From a checkpoint of a small transformer trained on Wikipedia.
Size: 11 layers, MLP 2048 squared ReLU.
Each number is 128 + 32 x the weight over its row's rms, rounded and kept within 0 to 255. Layers, rows and columns count from 0. Numbers have three digits each. The size before them is the row's rms in percent of the matrix's.

# layer 5 MLP up, 2048x512, rms 0.0506, rows 371-479, columns 256-383
094:118115132125120097106115109127090161183181104141093149154075123108107133149133120098149159130073166133093125103157111110123127055089182072117125135061133111142147189162125051167173081133097129178157138166126167143092173154130158113113083076169137132120132098117084144072164149070149115156096108145087150129116104164125146081130168180124091067160117135062158074114117096090131129136139
097:129216187096105121154146117144165091144135094145167134057092129110115110147130175127043130099134185101107138122154148124078143148037154095141118132133170184161094172113136105156119110158129101134082133141162168087098067124154135146145142179097097099089144135137141092151147154080148149054149115091043124122133165078122170128189119175160116144103090142125112137070161139103108108105120
100:168145181154100120144128097153168189074132155143113091104168092134124115106183083134115141114145111076162093101089107136101124117089107088181134102123103149176112131132107124119162135099173162126166117102176186076200128186150180129116131086134162138107109119135134165142100112153106109185133065166083151135186090105196116163107088105127151082114139121147122130166109111165129099102110
104:182158155068189118127152135096079157135133138124106119136115100143117171173133109131200164078124125126110121096126134149120131121080101144102112109103122137107089114154127109091125086093075166149112126154111085113159143097146111119153204069127116143158072166091154190127095140106163125145161086119145078086160182206076162132127116105152131147140124206122078075177159136127082104122183
116:115157127045105096135158097146150139115113048087116129102111113147110163144156151098134108117091199126093115126105092151097076133133127144080120126074130077161125093159130149084061079121154070133049122120132117137155106108092091157124098148097154126095121172141104159115096125113157088067197146120087204146139134128083137169160158141130088074112130151118133135173134154100135106133151
092:165154138202089129130127110070103125179036074111116101138163165060114082167155123090141102071126118112192073217157087113130165092118164146103147160161141087157136077141095121135110060176142169112101146185134196107116135122120152126099094089109151101122184109094118164105174112093148139118105144187136103128117140109091106137140202129151101174076154115156143098179097040180136150082136
106:162104094154181075125116173115129080071137154134071127075135104132133142131139155176154193089085148166165167217090186157134149108129107130101120072140135133135157093200115159124072123129115100139143128155113137120141120131126111144124175132133159063131113096152133129170144110112192142069072129089166090147029121136119159123145175097086083155112141162096109089098115121128080119164142
106:154162095184133146147137166117070119161144190118125163139103175140182109147215100147159159126158119160143110085106115104130104145108181140132156128129133094116107113094127147126085110091201099070105153099145130114068210163140098111155047117144126148110081125145124100087082149133099188122111105139172172185196140147164153171122082084104133088090143095150103165113113079171095078103142
090:148107153104166043159112188133108141138135131089130095093141198138090139152126172131178077154142124154106135185171113181144132144091141122080156124156147140119110180125082121105105108182160124107151119122127077066105141094126157117219057179113130116129124126092102124144120200075105141188225053104133123109106183093181070114150071147141151130155152117137088156153111173153102097161164
090:133141098145078100109126144095092089121087079094162143108126129106147153133195188127160085113074079126114136072190161114105080053106145093066128091113114168149086111133135035138060062170062210151148096167128165129113143130179186141111134152096136153096190132088174173126143145184110146170119132103123173069122097096123181094075155150104089117093092119099101146118115104112138117229152
099:111116116161106088115115111120129136158217102123149129094105109149122101159139121173171120167102169154170135136126165141138137133112138124108120154106087148110173144161084149100135126157056167100125128149098201093086127139149140104116132149105119106098144166137061157123155155077160090073137134106113236157154164120085160178108108113101042124149123088106075115124146128093103068157140
105:150130148175127114125135127181158140199112119102120098076109097112124171119177162107162163120087157136144057120166133190129131109123130149113144086151125120132103063167099199140101050126134132128070099138193220156048093135169144131084106177146119162110109126146120147127119122135155142101165120101126169152144144115149191086125156104078063089160242095092100075156168124113108123117116
103:118119101070157106132141108099130149127160147147070144108110111109136148141170154181133151130079203129131114138129083161050093166084177086106148061098122122103125157171117140133189138133078172088127153142095126101152101188191119118158081142122152109140069189153119126065195235111130135100151138076110141097182124162106117030059120158113115110065158154093117128137146146121130155108125
100:162086083144115149114159119110139159145164045111137081077094142157164142152130174152207163105130135063130114078126116117088114129165173115133086168113130128119094150163136063190118066113126125045170145147152128121141145103194124039114118066147146122127110116092178113073100129166164177152152094140140124114093196112129214117120153164151086130108147107096093104109132099105126078127185
097:158217149112107105081121181144111100166121153122099103154120200152125195093150137144132118162137113152105122166143104152135145078157090091058125140090124187086087120138071117089075128123140168076157158118137137176102126088115164151079184108142145180127117156104121124142134146117172137123119101116117102115134144093107183145182111156129093128155087087132141181184059180108131099139108
096:124193141163103097147091105141127050139161161092134129153173116072122137114167124162134109149104107147125129106139164107134144119152145104099157124124053120109156125140071141159171140183085129112114127152087159158138173081146180063170122163156117228116088104136166091231149142110146152097102194085085135142088111116138175146166117126158108132147146042093122128129073124152093103086102
096:185098071174092119115108063145130158107123186139125105116127105096102122126139098095104146127158143101127159210126154186104183121125179160130166122111123157142088127104078151164184135137175095130149126069167183134141108140101074110192130095191132130192126148139165141143081141121129124129088111104137118091164177100122112168141078086122131149161167165151159119198147123120137099185199
108:184143108158074160120087077128020128141188144118129125124107166111092111163157130121110109103118135167126164153139147118208139146142117061111129127124125176087147074108092106157120114191160167140144129208155102191103093136120153138106106174150152106128123107133120122132138170149133108098108124087163127216134144115168147119186117094079151065122137112139117144103119099162110100114130
104:106115119134061163081130121122127138162130146111122124116106100146140135092131133121151110098077172200139128087127123099154157102086135148040181091061077144191170097156095165067103150054106126194143118119167188128134136117141154165127147133135206139135123092120083164150120127156108119086139137094118128137138165187070144204102117057135128166098163107102134138112104082136111108164178
114:160070060122136144069201164130100171107199171135094149092059140156144195185129166092130179123118154203164116119114090132163116118085116115069136159128141156067153166151129161158125150143116014172098124147138108118162205131086131121129112121096121126126068148123140110169088158102161065070169087136168151085154099120089155111148127146121118118134103105096082129134170123157093086132158
104:147122151120136124166093115136127161152136120124106139139059158113167172115100141103143159153123113120102137151173120113148091140142096099102189138109145186133138134138123081164128137152116118131129164152149157089145114152083144122103177120173147121171124164152151143075041191064132166119091114094196148137085103151139064103141113158200090137044146114136119140209143143089127142164143
103:168106117092143110134150193083098133065140140100139162101130141151161096087106135163164105090162125156095112104069116140114104100110118138073141104053118163084125077129126156072143147148118129158149068131135112162162073104145140147142129023150156103118122157098099122163156113159132179161139137141168102170200152117107122101109090109156136128155100110109168041128116117148085151111140
111:090133058143126189152103120150132148159146111157131114152032154172115155186129096103152108127163176199173111089135071140103069136068098140167140089170110176181133164113105081188125147063105142142166182098105130119117126104169103132036163116152160129125104128106154113112152103137060152112089109120079154117174114090111173164129118150116121150052077171141185083112136109130122112172192
091:097110202160147142141110121197140146068131123143122088063118103149163184167153126127179123103166044092154129100113120179141125184131137138181080160157130068103103088144136137135109120150123118091122157104157104173141115146102139206142090119155122132112089145156137139113163079109178053161149134177136119114164167116153142097153143048138142132144189143160111136170123132223140132092165
109:127116142145148108135155109149122156108126140115152077151136098153088147164143068103111097109120155151045148108150151141163108124089113197189121149159059110114101150174138115099144144209099158155197128167145090076146091087098092104118146164116148165094115143147188191108109180100165082139108132130153127088166140148103201170104163109060059176128112111121119145130173196175093114153125
100:220130106156096172149143122094128108119133144086189133102127130060165144165131124144104093107118123116122101090112164178154122164092116140169192111145107144113128147074095098149155155200108082114084076099119140162178117065157166154104130117154133148093144121139095131156176146143229142156125150108148134127152124135104107089123168105130090109133104116133068154126098113126153040079148
083:102100113121110117171135154149091137179104106071168096119121115077170214140139128139102130124140144108125194083178161134178115141072134142093159129146145142120117158132120137163118079180163171123127129147138148079123121111067161167088083119044153155118140089145114156148148150090104113107127095091116100099141132113102136119163159144076145035153123096100089118069091124152188133122133
095:102142138125110152139077096107131109122118082159147113103143115150089110134152135112109094085087166112179143106186132110064107076085123120114168133104137117106097187106116105170079097191106111166130145173118041163137140125146157107094112099188153178144109211083164124155115121101136170123156119104102090142081119159078108120191142120116125150165133098076110075110059074119115104158162
109:144101170138120104149177120116140108118176082116156137123125171109187099147137162105115149113186127139065077115234049149076128124150081197104154118121115142080096104113074087140118150131132133150191164123127123136122155133180208186126158122137128117115176184115119146131124185105158154219159082114085110132132164186115167126138118089122122133195111150135143066133161154119140085093160
112:122168167163170144121123191148178139176151097123171149108101143103171137145096142156106109126170077130141120140124048255162104082168157154112125090143155129149170184192114147095168149134123087104116128148117083109156146131070130113157137153125160121118204134145179158097127108118140115110132109149130141122105136093142157120119121136189125138125181107192142086147099141181118129091191
088:156151204101165160129120135098167123128151186148164144107148162128118083089132134141132148131114160141090041092129049105155142117102118114092175164140208115115092107136102142112093142112181113134133106129163086139169139083107072171153114150122177085124087076098114119103166159138120151078082186210145116180168097115157098116169123111129145147145139091142141136123145106129087133094148
093:100148169109080128077121135146071112112146120089128062174146107074163146150204149111067132089069179125127144179145211114106112101140178090077170111079132074148167140135105114185120114195146109107113096135119140138077106118091076197138134191202113140092192142120133108135084156078127113103091137106083117147083140146124134091147132144079162083122150111106144080100132147133128111099113
097:063178137161115132124123100109194118111151102135154159165151059122143081143084087187107133150091127111110131126082098114110084076133131175180140113100031108111139136190107116097136131124109099115126154072150157106198133190154108136153159070085171113146082156067067176139107123126154159139170138116120169111096105120116098145050101099127114115123177119133100101111151130179080127118163
106:131145139136144139106110146169158142133143089157184105083167137099149080140103152073131100075148161080102099156161172085148091130165115155078109100071162107042146120138087206126136137142136141142171162139164124157071112147146117163163100121122133154097109169123159169103208139088136137209157167081096181110155167091155101075113127150154214078183091214142146105119123162102131115084124
099:183132158133153186118132146176124151160107149081157230133119152088113144151129162113066060118123096132109111118114139162132078156115184162099146122144081090142159179068098131166153125117110143164141084077126205157106112037121174140132119052108126146157140121147125183193115177136152164181116151113142129144124060098151131165104101109086122117030107112081078129119188051122120139078132
095:183134099085101128174160160156101144132162148133108099081147139154135138137192173135113134072156149158103146112138138146129098096109167095133151152118127180155109202169103073125163111145126118090130100140131189106104185179114122094123111129125121166128110109169164121148082182150112124064108141144116142169130127131111122150139083076109134154164145139079120087176158114115104145105148
082:091137169143158188078165137132114095081089149111100124150084097121151144158086185078139132114142129142081069093149107142161136079113086104093103142073104179161096145157129165195138151125135130122123133121189134120064154094108133123130151090065185156177129139151144167154092117077128167128088090068079136138071097170123106132173155145128134130120147127130133145160121083105109175140104
094:135211165134098107155132143192115142141136137066172166140166112069147077115072175130109117130109107189134117096127135135149152100091120126111082112154141100108108181072099107136130067180116155108178146107088112094106112163084165101119057157114122159065074157140160103105165170094114089098188092124162111163137154146117161096159126124141110123089140071097100130118181140131118108118096
098:146165115119138093152166197154205144130134133081080119152113150145152121115090135176088118099163130140093106175151057159150148193095138139159118112135145116108129088148112156143127191118091107160073097141161149092172123137172118096192139115128182135114091162139144108156076131124099155141122104125100132167160169121113061167102070101083149098125153173123180128169157188170103140122133
096:121140118164086132138134157188152135153071089105161148164122133126143175158093115102094132131128130120166129154121138100109188096082178127130153164150104116101144103100137166171109136140140129127145070157146177199112116122212125163102199146150139154129099074123093164153168176087143139161128111130143091106156130162159110136111103157134167128155148148112069146122112098104130100138234
112:122132128137125162144104160073109126096128128133165142159076152075175168098095197121140103117131150164182071078089147139120113084116156145150156098141162071088084112101112194126139175094111147130112178126079156100090114128120147072108097123153172187130127142100147155111149124129092130086115132078089099101136155171100073231144088084132107127113169111077119133183117115148137133141139
115:102140159122153092131089125132120105107166109104125119147165087144185079166202134121163127163121133086082125195163127122109108145111149096122144133143173135101126144098083104187132076151012118164167112096124138147109082135196106212128123147181129164123117126213115110132101226095129141081198124140136156127177130143143067100105135163176151091094163117130116131124110155145077085130128
111:128135134160119124158121105185124121136187086137068079094146139140116156138157103123109220167141143071147122148146146156136083060128114156113098140067139131124166111117103154173138187171096109089151139191156153105113136123107136093094153130134135132081044138118140110139204071091100137092114127148116098154101083206135083115155138132117122149130096149132153128136151133157114129182120
085:162124144137180126139183131091169175146091106117075126097118158126093142114091148120140112122181107162128159091134151124154157108106174180085129128118178141151126166128108104113110150093167171143113098112107147120077177086134115190059127113162138179136120177123151208028100138122108133153162085098150145147126134107159131129138119142104075119099171126161078140134095117108099112128112
084:125126098134136114136108149170110130170110095109183068144132116093155179125112103103103105087106113119059146057108143178179134117142129121129160155138155149152115204209152103059119092078118132115123193110116118079151192075113127139143145103087137150088131181123098150112130094104096095132176139134146156071077163088167089123184193168104105082152204152184181097112063181153186100158094
086:117116129144066105112174167196117126158089154097134096120115128070118152114130157144125122098122095116161126076114109164096132144110145121099122125136164117145153091135092108111110148098098083155147065102130255165088138115129199147104119098086183093123139175198112145161169074252138152122119084080158159117115098049115138104130211168162158095110192161072125192151170150184129106116122
105:160157115114113132168146125143194182214110149146132124077071117134094168091212156188146100165145118128153150059149079169131118105098150109143127082137119108077156094190144061101155199083191111141100116098111110166108135073159131126146190147118145161163173121133148161153156078117154121063098107096113097083087115106132116099101136160104120093166119086114091115104136132101134028119152
088:081211140135164130099157134136119104092111079130175114084138117091141102146122135154093076121107093099103096089144114136137077142108134084129155134167124184059121183149137143130129175151102122130126162108134114101144203146151113165124081096182176159145109142170143124175151121164115101057147108149169119128100089079144125120159159140144122135140238072113139126061064167198063125135131
120:079068171097050155085154160131166198156134100050069157121120101135123195117102155143165145174135127122046098151121094077184107105105139131098147098052124121104107117096112074150170171127119119119126123133131099097144141147158189155142108082136119132149083136151092115083053120106128118139173121141116101169138101168147089096083139116155104139146151132128099095138069173166048125107167
094:146120100145117143112174088151155184118144140101122111136126146103134117159079102134085043160161169067144172063094181115144102130159110154135116037108176115137167118148118174116109115071155153121139181095146230075167120224141063137094179125069135117170133153096110103130116159094124046081096091118155150108158125125190108141195067163133135174120180126128123154169096166157166111132140
091:124164163144132161121107190173164113120163124091136176162129154148096087158129098100092129147172170169146121185104140104130119151162106170157092143111099146112117128170089151156129151137162109098152128177112156062183106084124147111157169143179150095077123120147114117106086151088112164154152119206109111127160103117147080200184113123167128115160074141131188171162138154164086080114175
119:146149102172135157166093146134124193137117089113147141176091102171137103140128150100166097154131119121114178161144099118102156140108107145176164121122118118091162170178149140139150142141124181166081139127147074142118099167127170132138081138159157209139157133117065164119130137135070147112090068158111171173117163120171086123144136194157154091151142076101106106184145113165125115133109
110:092095162208107154146110132101110132119131098086096149157130148123106139133152109134100094165161140075147140145121091077105115098145116141105172109158119184077129145155140171061174135185125127075145133132126102082112136139135127130078141047156159136066129156149104144165102092145137124100098138098147147136169131153171106162158123059130139132135142089136097074142057077139116134154151
100:127149118179152113176077126066178123112153113096165125112143115067173121145150169108140076159134118139121112060121077125143103084119126135157089115170099113114117131165112134135108151082177125123126133127122147172155120093122124122104169145141145148086152185139108159133171097119132105114128089165080100113086141075157121169104081132164145140077187091040112106132044105095124142101142
087:133136051151100125183090169145130165128161177111154192188121144214163109164125111066162156089118150119098132142125096100148164125161112113147137143100177124119098215167135123093154110116140133135133121112192149149091167209107133117103111117147164160166143126180152138137172147123081124161123112126109148145144082115201158084111103168105162087091151123179139085124164080132048158136192
098:142102158117162144176106078132100190126180113127143105177144114088121098109065186080114154066119132120127038125117121136099119097146149156118113127145185071149169177170153118168147159137142108150173059141126121185135144108130089120120099104162110118143117110194128137136133150109163103146167111139092199120117143114147158147143130143159161103135142143085131120189140112090091159164063
101:127161128092170096170026129149110146113156159081143199126084095145150161148149158089132130170108131101071132080125124118143152130144154154099161092125121100125110140153148149123127126126129112110099169078074147158177198153149145137128118127104148143084165098193113129203124141106156115115142168169124093093115142137112097157117130091087125098131095147134134109102094145149093142133117
094:120135115134135161238139146150124121220195107096154161115135155153185081110163130133206102132157121061136190132131133113140157087155132138097134104117199153082141097101092107084128130041121113151142153092128127207121110095113099125090139086112141080081086156147123130128127133174109134116171121123174188111172100068114130109152119115122144090118203090068163109145141110084109137150104
109:155155121149030120145129223100148173105123120132111142142097130147132114148127116096139113059150147130085116141131126128148125117127130094096099147149112145141150080198152092103188123095118096151156096140119138090121180142102127145124136098128168138072113117180175150098163154092125052111148151116129064113149114081083132142152153104230125132137076150133137120078156154062132170089156
122:121170125148098223115087139136103131160079063117142095091093094128186146123170118105135116142166179142103058134153151137099153108086137142126135081148130136149152093134174140120126115180156094156122156099148162163080132120126114171170138090116163087106124199162126172160169093144208152094133151132103183130134109196128140112062112165144146041156125146065179167095180143114118081107148
088:159130109199135194152130130158147129130094091160147155119147130168105142095098106122166195112116162186133116134033140176137168136130064130160132068141102153083130141174153131164176135068104095132154111101115167122147146138137174150098181093110176122157149116178152145127110102104134117126113130091201146089073143141094108178114122086152109205186118093126141111134163143134124155155159
099:133107151117193144122150152147169152170076150099116111117064117154095128099161062127187092077132121119139101113065133106103101205124129152190162106051141097123138168195086120162152084188128134197140148138158139146127072122109090176073100103198105155223159088121053150123104155116145119132107135108101131141120071194136126107211166130086121119153138136128111093129145155119120102127125
122:091148144140074073143071108122119131146158099089173162125142148134206100149128169156154143114171134176098102160098114134099086115120098173072164104055140116175160089101128184088096070032132143164116140137173057127117047150137090133156151146156145113106110080088107148111125156108161159120098083116110149121153170145129135136103091062139122152115172138109116067164120140139108120111135
109:167126151076090083110149119114103199122158140081127183128087049142108145193148154154136150067117112120168129046083135153113125158127159111078194108127156114142061147177160163126139118130075159180084133148136122125178107173131136148122134164187119140078166104137140192103129120116170130118093153163119097093137113114110120113056152135145124110085152118113110149157155093076050097147127
105:186140124075133074145164148105116148102129167114118155158114131049082126156165069171129106049147123160081157136102157148107112124105091120093130189131148123141164157169120167125129137132150078126130076117130192136132130129179175139100111121132148094150093113169131116140128167105110180092158082125157156130110095120136148114197197112106091144170150149120144129094133181150107095118176
092:167128168104100114122141107193077125098096126108129169103106130043155138172156129089119130101095082078078115079148164136159075088132189099131138159120094156170164165129137049106105121090102146175069130092177175134108103108168123106109098113110140067150106177122108132103093040131139169122072124139086106171119139138082130145119183127151145152098120141129139125120109086095135117151114
092:133158127114194135132073046157077161170183129125125135097096152104116109138066170108139125102114154081121089099138132094082055159099141168094173103149091123134187106129113095144180098129126131147126122180064169117127167127140073179122041178185141119135117162142170129084177122125112153154108143095133092154158120153133158085103058114169179109088145207095118141172147125100129116131143
108:147117137116054143199172138143128066107137182135125172111039124140119157141208136057127138100083143135120150065128102091113111116157105113114113103081174215167142072136109069167080116114171150150109103067145106119136112119129112135059110127138138103134123131148199084066114169103108144171123074109142139091136122155127102070116133136102162149111111083131134104138090047168128149121117
110:137073175127143148163110080105114134135089130125208221175172068091149125169140088118043128140110146152101133123161160107122108081128151153118156104109100095182169101127121159159173045120114156125121135119115127120103115132093133114123096139164103118178130086111105158107148205122150133155144133130114147171097150161124081133145151100153086117114123109062129131149131201136107113142159
093:124134098131122136121194132108082134188087094105127071142139135080133168146207115114127114115080139153135144141143149137168111072061103115063145137136171135116169158117116106127102165091131124148192069145123106069105122097123175165105122103151168166146127151145160126135096133103073177145131099051153121112110082145093163107143167134105080097144062121124100162154105141084132130167095
098:105097160133136136140104147144144169116107130168172103172137145087113140101108121165136153105116134113119110179183137147142119183155122190170116170136158161130084128166109136125154107126191157042098172155118072143190119105040154134148176112109157111101173082107147167070137110126161157127176152162170132115092077166138123102138167133147111136163166136153173081214119171193155155161116
103:101121113187120166140128131148165161131174164132152172119151146085173136176112166110126124087166094112143037162087076181097140138119160157061159137125099121041139135141099096107121116124144091136149098179144156151138130125121085087165113105114146161082079154161123131115098130145143148097152102101113203170189145074117134119089098116150131069123106139126152128156161157126102127095123
099:093170089149136124129108129183132115120097152139094107104145155101161165165078141161151111103145101152176054130113074129113117069138110112059123139104125147093112105153126142120193051159113157067137142148103140111112151075132112110103116064071169175109128108170104124145182154165102138152141111134177126094137145109138189130164112156129086091111191082103153105135104163130104159125129
098:099134150110130164081161168172170126131092180107072129083156049146086125132149137102087079150087142059187130152156066146147105152123151143126153112133186172160157077099138177138124198151139107101046148165140135150159110184162151145137086159166116138212082140084100049137159079129119168109087126110159121086217130140165085116120118059142153077133129090092103152155081129155121155101109
091:101165162128140147164074075110152164133098164142132094096121120159177144135159101142123120042133141130119108128129211137135137069153180147123231112169139128184172125104115137098160127092222125118147133138130154126108141117096141070116111139139142174126105159098095100128139139101104074171145121122076136168127130083108175089151097078181105071115075113074166096126198143150076158137137
097:090127152155140149174140173130121137151152109160159161127125129126084165147125114066106165129196148107051036107106191166053150136108077103106160099152065116119182172161132079103067176134102123155180083124199113161137090094120153134102100079161133147133129074171126185137187162184162098156173157140124118132128121120093134104170168126163078142112090099087179120127133098065148155160151
100:125212089184143077165125094167130128179154142133138122115072129146153178100102132145134124123106185157155149167186140118119120136144104159095147126109136170137168160103136068165176131131141141082198040046140157103087121163165224098089127124091117132171083125155199080112095151108088132098145089148125125161144163096171123119125142197124163125099137157143118124118130192122159096129130
112:142128142136140112135163101107125133156106074085150124119125172079143074120156168125123124115115177132080119106168169057119080079073158161088130066113146147093164132135089123157196127080081143167098142141157133105117151092174092131117148130108120150150180105130078121087113167116107143086177112163147205184088078148162149152152134139192061150170119123120153126137101127140121109152137
092:101105126119101124176161122158125117159126137115125111141137130185113124142121126150165106128040150171130090139153166160159144089088106159124161037125095073148166158196116132083104161144084092178086086064101134131141124193120175130113130130118174120132151125101065122148131181163128177121134039072156128164163098090128141095142139091078137153112104128105122137164101128167109134130152
114:152148156121201120202142171105149086110165060075110128141060148162204139139071099090073145131148117159128079175151055139085152127096078136122153082144132100141150112140162117147116130084178136202146092125144095174146145094122106098116051093130145145143118124175144089136092126092177068102121117160127125086111204119145105136144065142137104127121103101133099143147135114123111118154112
101:159176112101129120142138061093132154147143136092166158106165120179162061168128102142171138148109179155131062133054109067132095111140143137127139158096162185148161172171119156086099122072118088100179107106175164127190136107100128157181053150113206165159126141129089133093156149146122115043172180110112178176145136176095148149160114122112097142078170118154161103126117148117111115071183
108:139147148129149110144117067129127095146162109096135141051084136143135097115160174184189150145127122077070114106090166132173117149132178141151135140118132144135224170128115164129124084126105111192149111161143146118160132107120121145086165124167094154120104124184121196159171135129152119116080116128191183138171080125162092146120141159129119113105149128113130136140142158112104104165132
109:104140131151158140120153108115093141145113125115124121168146102167121127149186121117159095173137121142116065142102094163035108129087178126176143176083151132085156165145090103104096165105149109150112051108192086170141123080155187138100141037106175159143175144145108176094058125156165093128136116150069140141108079156162135116123127124124124133123143133112102176114080083127138064125124
105:122121124151111119120139171124168135106142053150166140116090181150062152155098109075186118136158149074149162109121125085097136139082137159159066102094130102109181077183122150132140115172183059128112215118125133145086145154168162098112081069125175164102149151151118116136173065102120150183086074119145149116083120095155108152119120202193047054117101148099128102127125146117115165137103
101:119065109168145118125178128124082156135175145076014140128169182152129139093060132136101133138123128140157082188163100148134090157113119108074153096092142161199135122178127158172146120143124111094097178155124151129161164132123176070136110128185114113147149155115112107136126067099156126077031145102130128131097145091128118178182111144169152100164173142103133131102122140148113095101180
098:088105104169099040084143094109122133146156112102132062036161104114152128127195161139160135174181108158095106112152129133130133104115103195126107104112155140057141111142085131150053145192171158103088129163166120146099090103125133116149153129113171113103140134073092175161113141153110108138147082162133073165123178139147098157102079047155138122067153084106134122133120117158108053112119
097:097112119133108150146140084150070121144138154125138073088149126130162078126158143158133146170155158100082136087129140176102079084101161155063116046064144114155126163106123139177127124115125118084232071124156134121131180138135136168134096132165110129167088122052097131133136142147082069138142061135170147189151121116169086155126120123123171144090141108121180183194115147180148121168109
091:151115133143169125086139152098083115146115162154136167075089130084136194132187116124126130133144167140133110129092102149129077048094106097103155128104124173123073129140100075123048049163094079141181113108158170129159109221170113167110135107153141134105101095148179119165129208093102156132169125106176137155102165143078154045195181134137133113115127126056088101156117087045123082129181
087:124162095107114188145131138105093138083142106143106128087091131220172127165130136127168096092143112109065142163118227118125071131137142130194150078097172127126162093134122093094132105132165115135108132131170129091151123106095113175150165092124184099072102088092133130174123135040102106192116132098125128113202106089056152110066125102131121082104135100078120095118153153155124158120103
101:140147127135113160114136156136135165182175114149127099170127183169149172143132174086093133152123171114123165162074112161126114086100139172114115078104133164135168112135111162129133136079161167142131133116142143131135104141105155112147150155182136144155122176149067153123114119084160130095100123138118160144114131119096064134133042181179115041166088085083132152161123137164134105092135
094:177103098125131119138102050115142152190139188103117165107103158165175085151164103088122114125154174136070070173183095145150146108133112141132206159175168105168175127143122084135146168159124152109116122158126184138171148164095126125110139097092155156094176127202156122136175189134134129119115144121100184185110132154165150172113118087128136148067117123167076164176104051171150124148170
089:161104070119106126155149101151183173129127146124104115145127120114131110104129109111093099115181111127130066099133100152088155108099134152166111135108071169087174218126154114125153120119092116170176108159144124184137063136167173093140041095143120151201105135108101102079177146104143118133154105139060133137110123167161081104116133149164105086157115134125131156129114113117096118082168
104:063092090193151144095106177122030154134154134127142123109092090120085126128095103118138135151173110160075132099148065101192107098122102156118117106144080152102135135187144122165139169119063148126123070143098198070120131123116125134158147158115162120172131179118093186170183114114119147169026104079189143100110144069139081111147130085087142086058158071087129122150059190148102115151100
094:185132187100116124082111117128096142146133176142128160131088125185147162138171184101125162138138112145139149040134134177089158163146172152111099110121111165139086168190119124124126064156102088108120183113181152159115165151112126130087157093167135117167132119069147153136108187187173124115098143149139066182186132147055169118103112132109146156117120137076129144160141163126138104147150
114:107149118128123085119120152149157161136158124111135124118113171097132198154152076110179142114141098101165111078098116138119137123114143164143170140134162136101191122143083144176146111156083057146155080137082175117105159119119179083140115181142127130088158147102098152120122155128091136156043099139126184147160168097103142126152128159126203103145096127131138144177161110121140098139095
101:079123172121058132107132142118123111150083094136130175111126101109114103140159089127111168097118177047131176092106075130103050164112144126113119102122126133098168106189127124124179078157090125049112172149118126130181126185133095101106238066100144113189096134159128124156080131079127136141154115092137149112176146070120153123117121116124137121089116087119020117129137165133147106098164
102:134147134176167140100178140102121116102132084115098145123176188145148089116170132126175168081105161130125109141216194156083129092133119113133126126123102111169200153120109091162132106164108126141088095158180109114095144169157114194189087109150140165139112133070106119157146141130120187095113138103198151125147091087133155125164085128170097102156108108114104119164079093145115134129132
094:135097145175184108132184085113118150185155135114067166173069094131141159149132124149150115109132146100127102121140129185172175117129127158121127136052153140112144195076103163119183099088173062104155124123150202114089149115106139137182134129151106146108145108116146121132090156089094099104062092098117173094169155097164159058067119152128084103141178063160091151167131088160150128110134
093:122125164148130105113110153190153134164114118110144102099141147120250165108092146136187121136104140131121122161117124136091106121094140124112199199123139141164108126138096131113057130153095142117129086149181117139188112130139135067114163121196165171085071160057105134130097132067138137133150178146148123122105074168050094153116128121203137145166161107129100130115075097152142120158106
097:115078159058160178166152127128190121143114101118108126105175157183192152157128152127144129099121160202128172187141145165131125148144122155141120095105133119155127147169110161178155134196158126099128134136155151100099142213141069200092169091137167133110110138155120144152152159133123124164117048084176152141154076106097127178127125131136132054141165104147072169123087127139086174109152
107:098121094128051113090093082126104149181138135103106071061062134142157142113138107135155111119164094100117114126140123083136032142103125125093171133084168132123208170103131102159146118164116100124131120165121117120121161072211181146160194153160136168104091134113135138115094137099135144124152105132089116141079134161113082049150079134167102094117137094089149117118109104135127148194091
116:155136117158107094169185204133134154162111096123138076091119130081140136132213175094122154095107144112104146174121166149080125094128164101149143091116104112146146128148102081156138154133145158120128120183149110146117125076124138122143119163134131158053143072092121139059200103175158135137122110120141132129111120107124124115081097145122134094128098110075113098129181143120102118144127
095:062141155125112115124118117098144116144139173118164149124106090097110189159161110133160091095129135142149158209143128154112178126084165140111164119109127091069177148148084064177128080160138107191132148196107117122129059145139112115147139079096104179166131126140113155136062123112133135206135160117083129111154069065119178132191140210178096145111127101106114117143104133109105149112108
094:080136082067145101121137147140128144138140079122112044143169113075122182123140146125107129127143141091102205103151163120206104094112127205157147123116137092069116170113126169120201131151080134186113142118109091071109111142150114096114119157169100153149154123123190102134122084069096157129088122122151115168109135131161091096145158150143148168129150129092152047138120128144129132129127
096:116139173123150084145131135110199153128185167117148132127139137131166138087143172145156142125112155124079116195148095048094130124142118107114167115136196099123171094144056094145110174189147138111089062130124168122104129142125127146144129103119121140064085153106102137132112121201137112117138148145152130155132115120096084148142127124123124101094141099086092082159118115167063074143100
096:102139136140119129171105126123132154152150123135152108068122199131145124120140154104144067085161156104136129086158154151084173069123151179113100090137150202124145172169095086116115131103181137162168120164146121157122108153155098127155074128193152164141118150148122138112089128146133114117114100149149153154144136179081145149108069132125110071125102077053133137120143173115083132082129
093:138132178082108058121150156166120127123173150107075098153109126132137102169171127091103114172117137176148141024103162177127078103099147113107114110103148117148055093132135073122196115113141052112123117096109162147182128123119146161044128140106119177198173096147116134126136116134096174094151075151123117226105084104138062122116184140119142196070163091110092127083149140150084090074128
082:097056123125143093113134118107103165130140101170090086118106173122165187166093140112092098106066130106095117114070119113085181098106041103154128106152143062114152142105093161096106089180127155069109085160123088119170085102089146120139202119096145133115176103143119172140180078092148124121190090137136111061154169069117146160102100152117113130133153137116183132161091144175142105113145
095:131135073133118136139109153144191089154074137185145102146140129132176176126138118075162146083147112129112168095114105142107115108093085122149168173134132123077121118179146106221179142122113133125143079138192188105165130157157172166098148101042150123212124085156120187160156134092119144150168077179160178153098123139140135102131134157143076163107161121103125187152209093135143131143094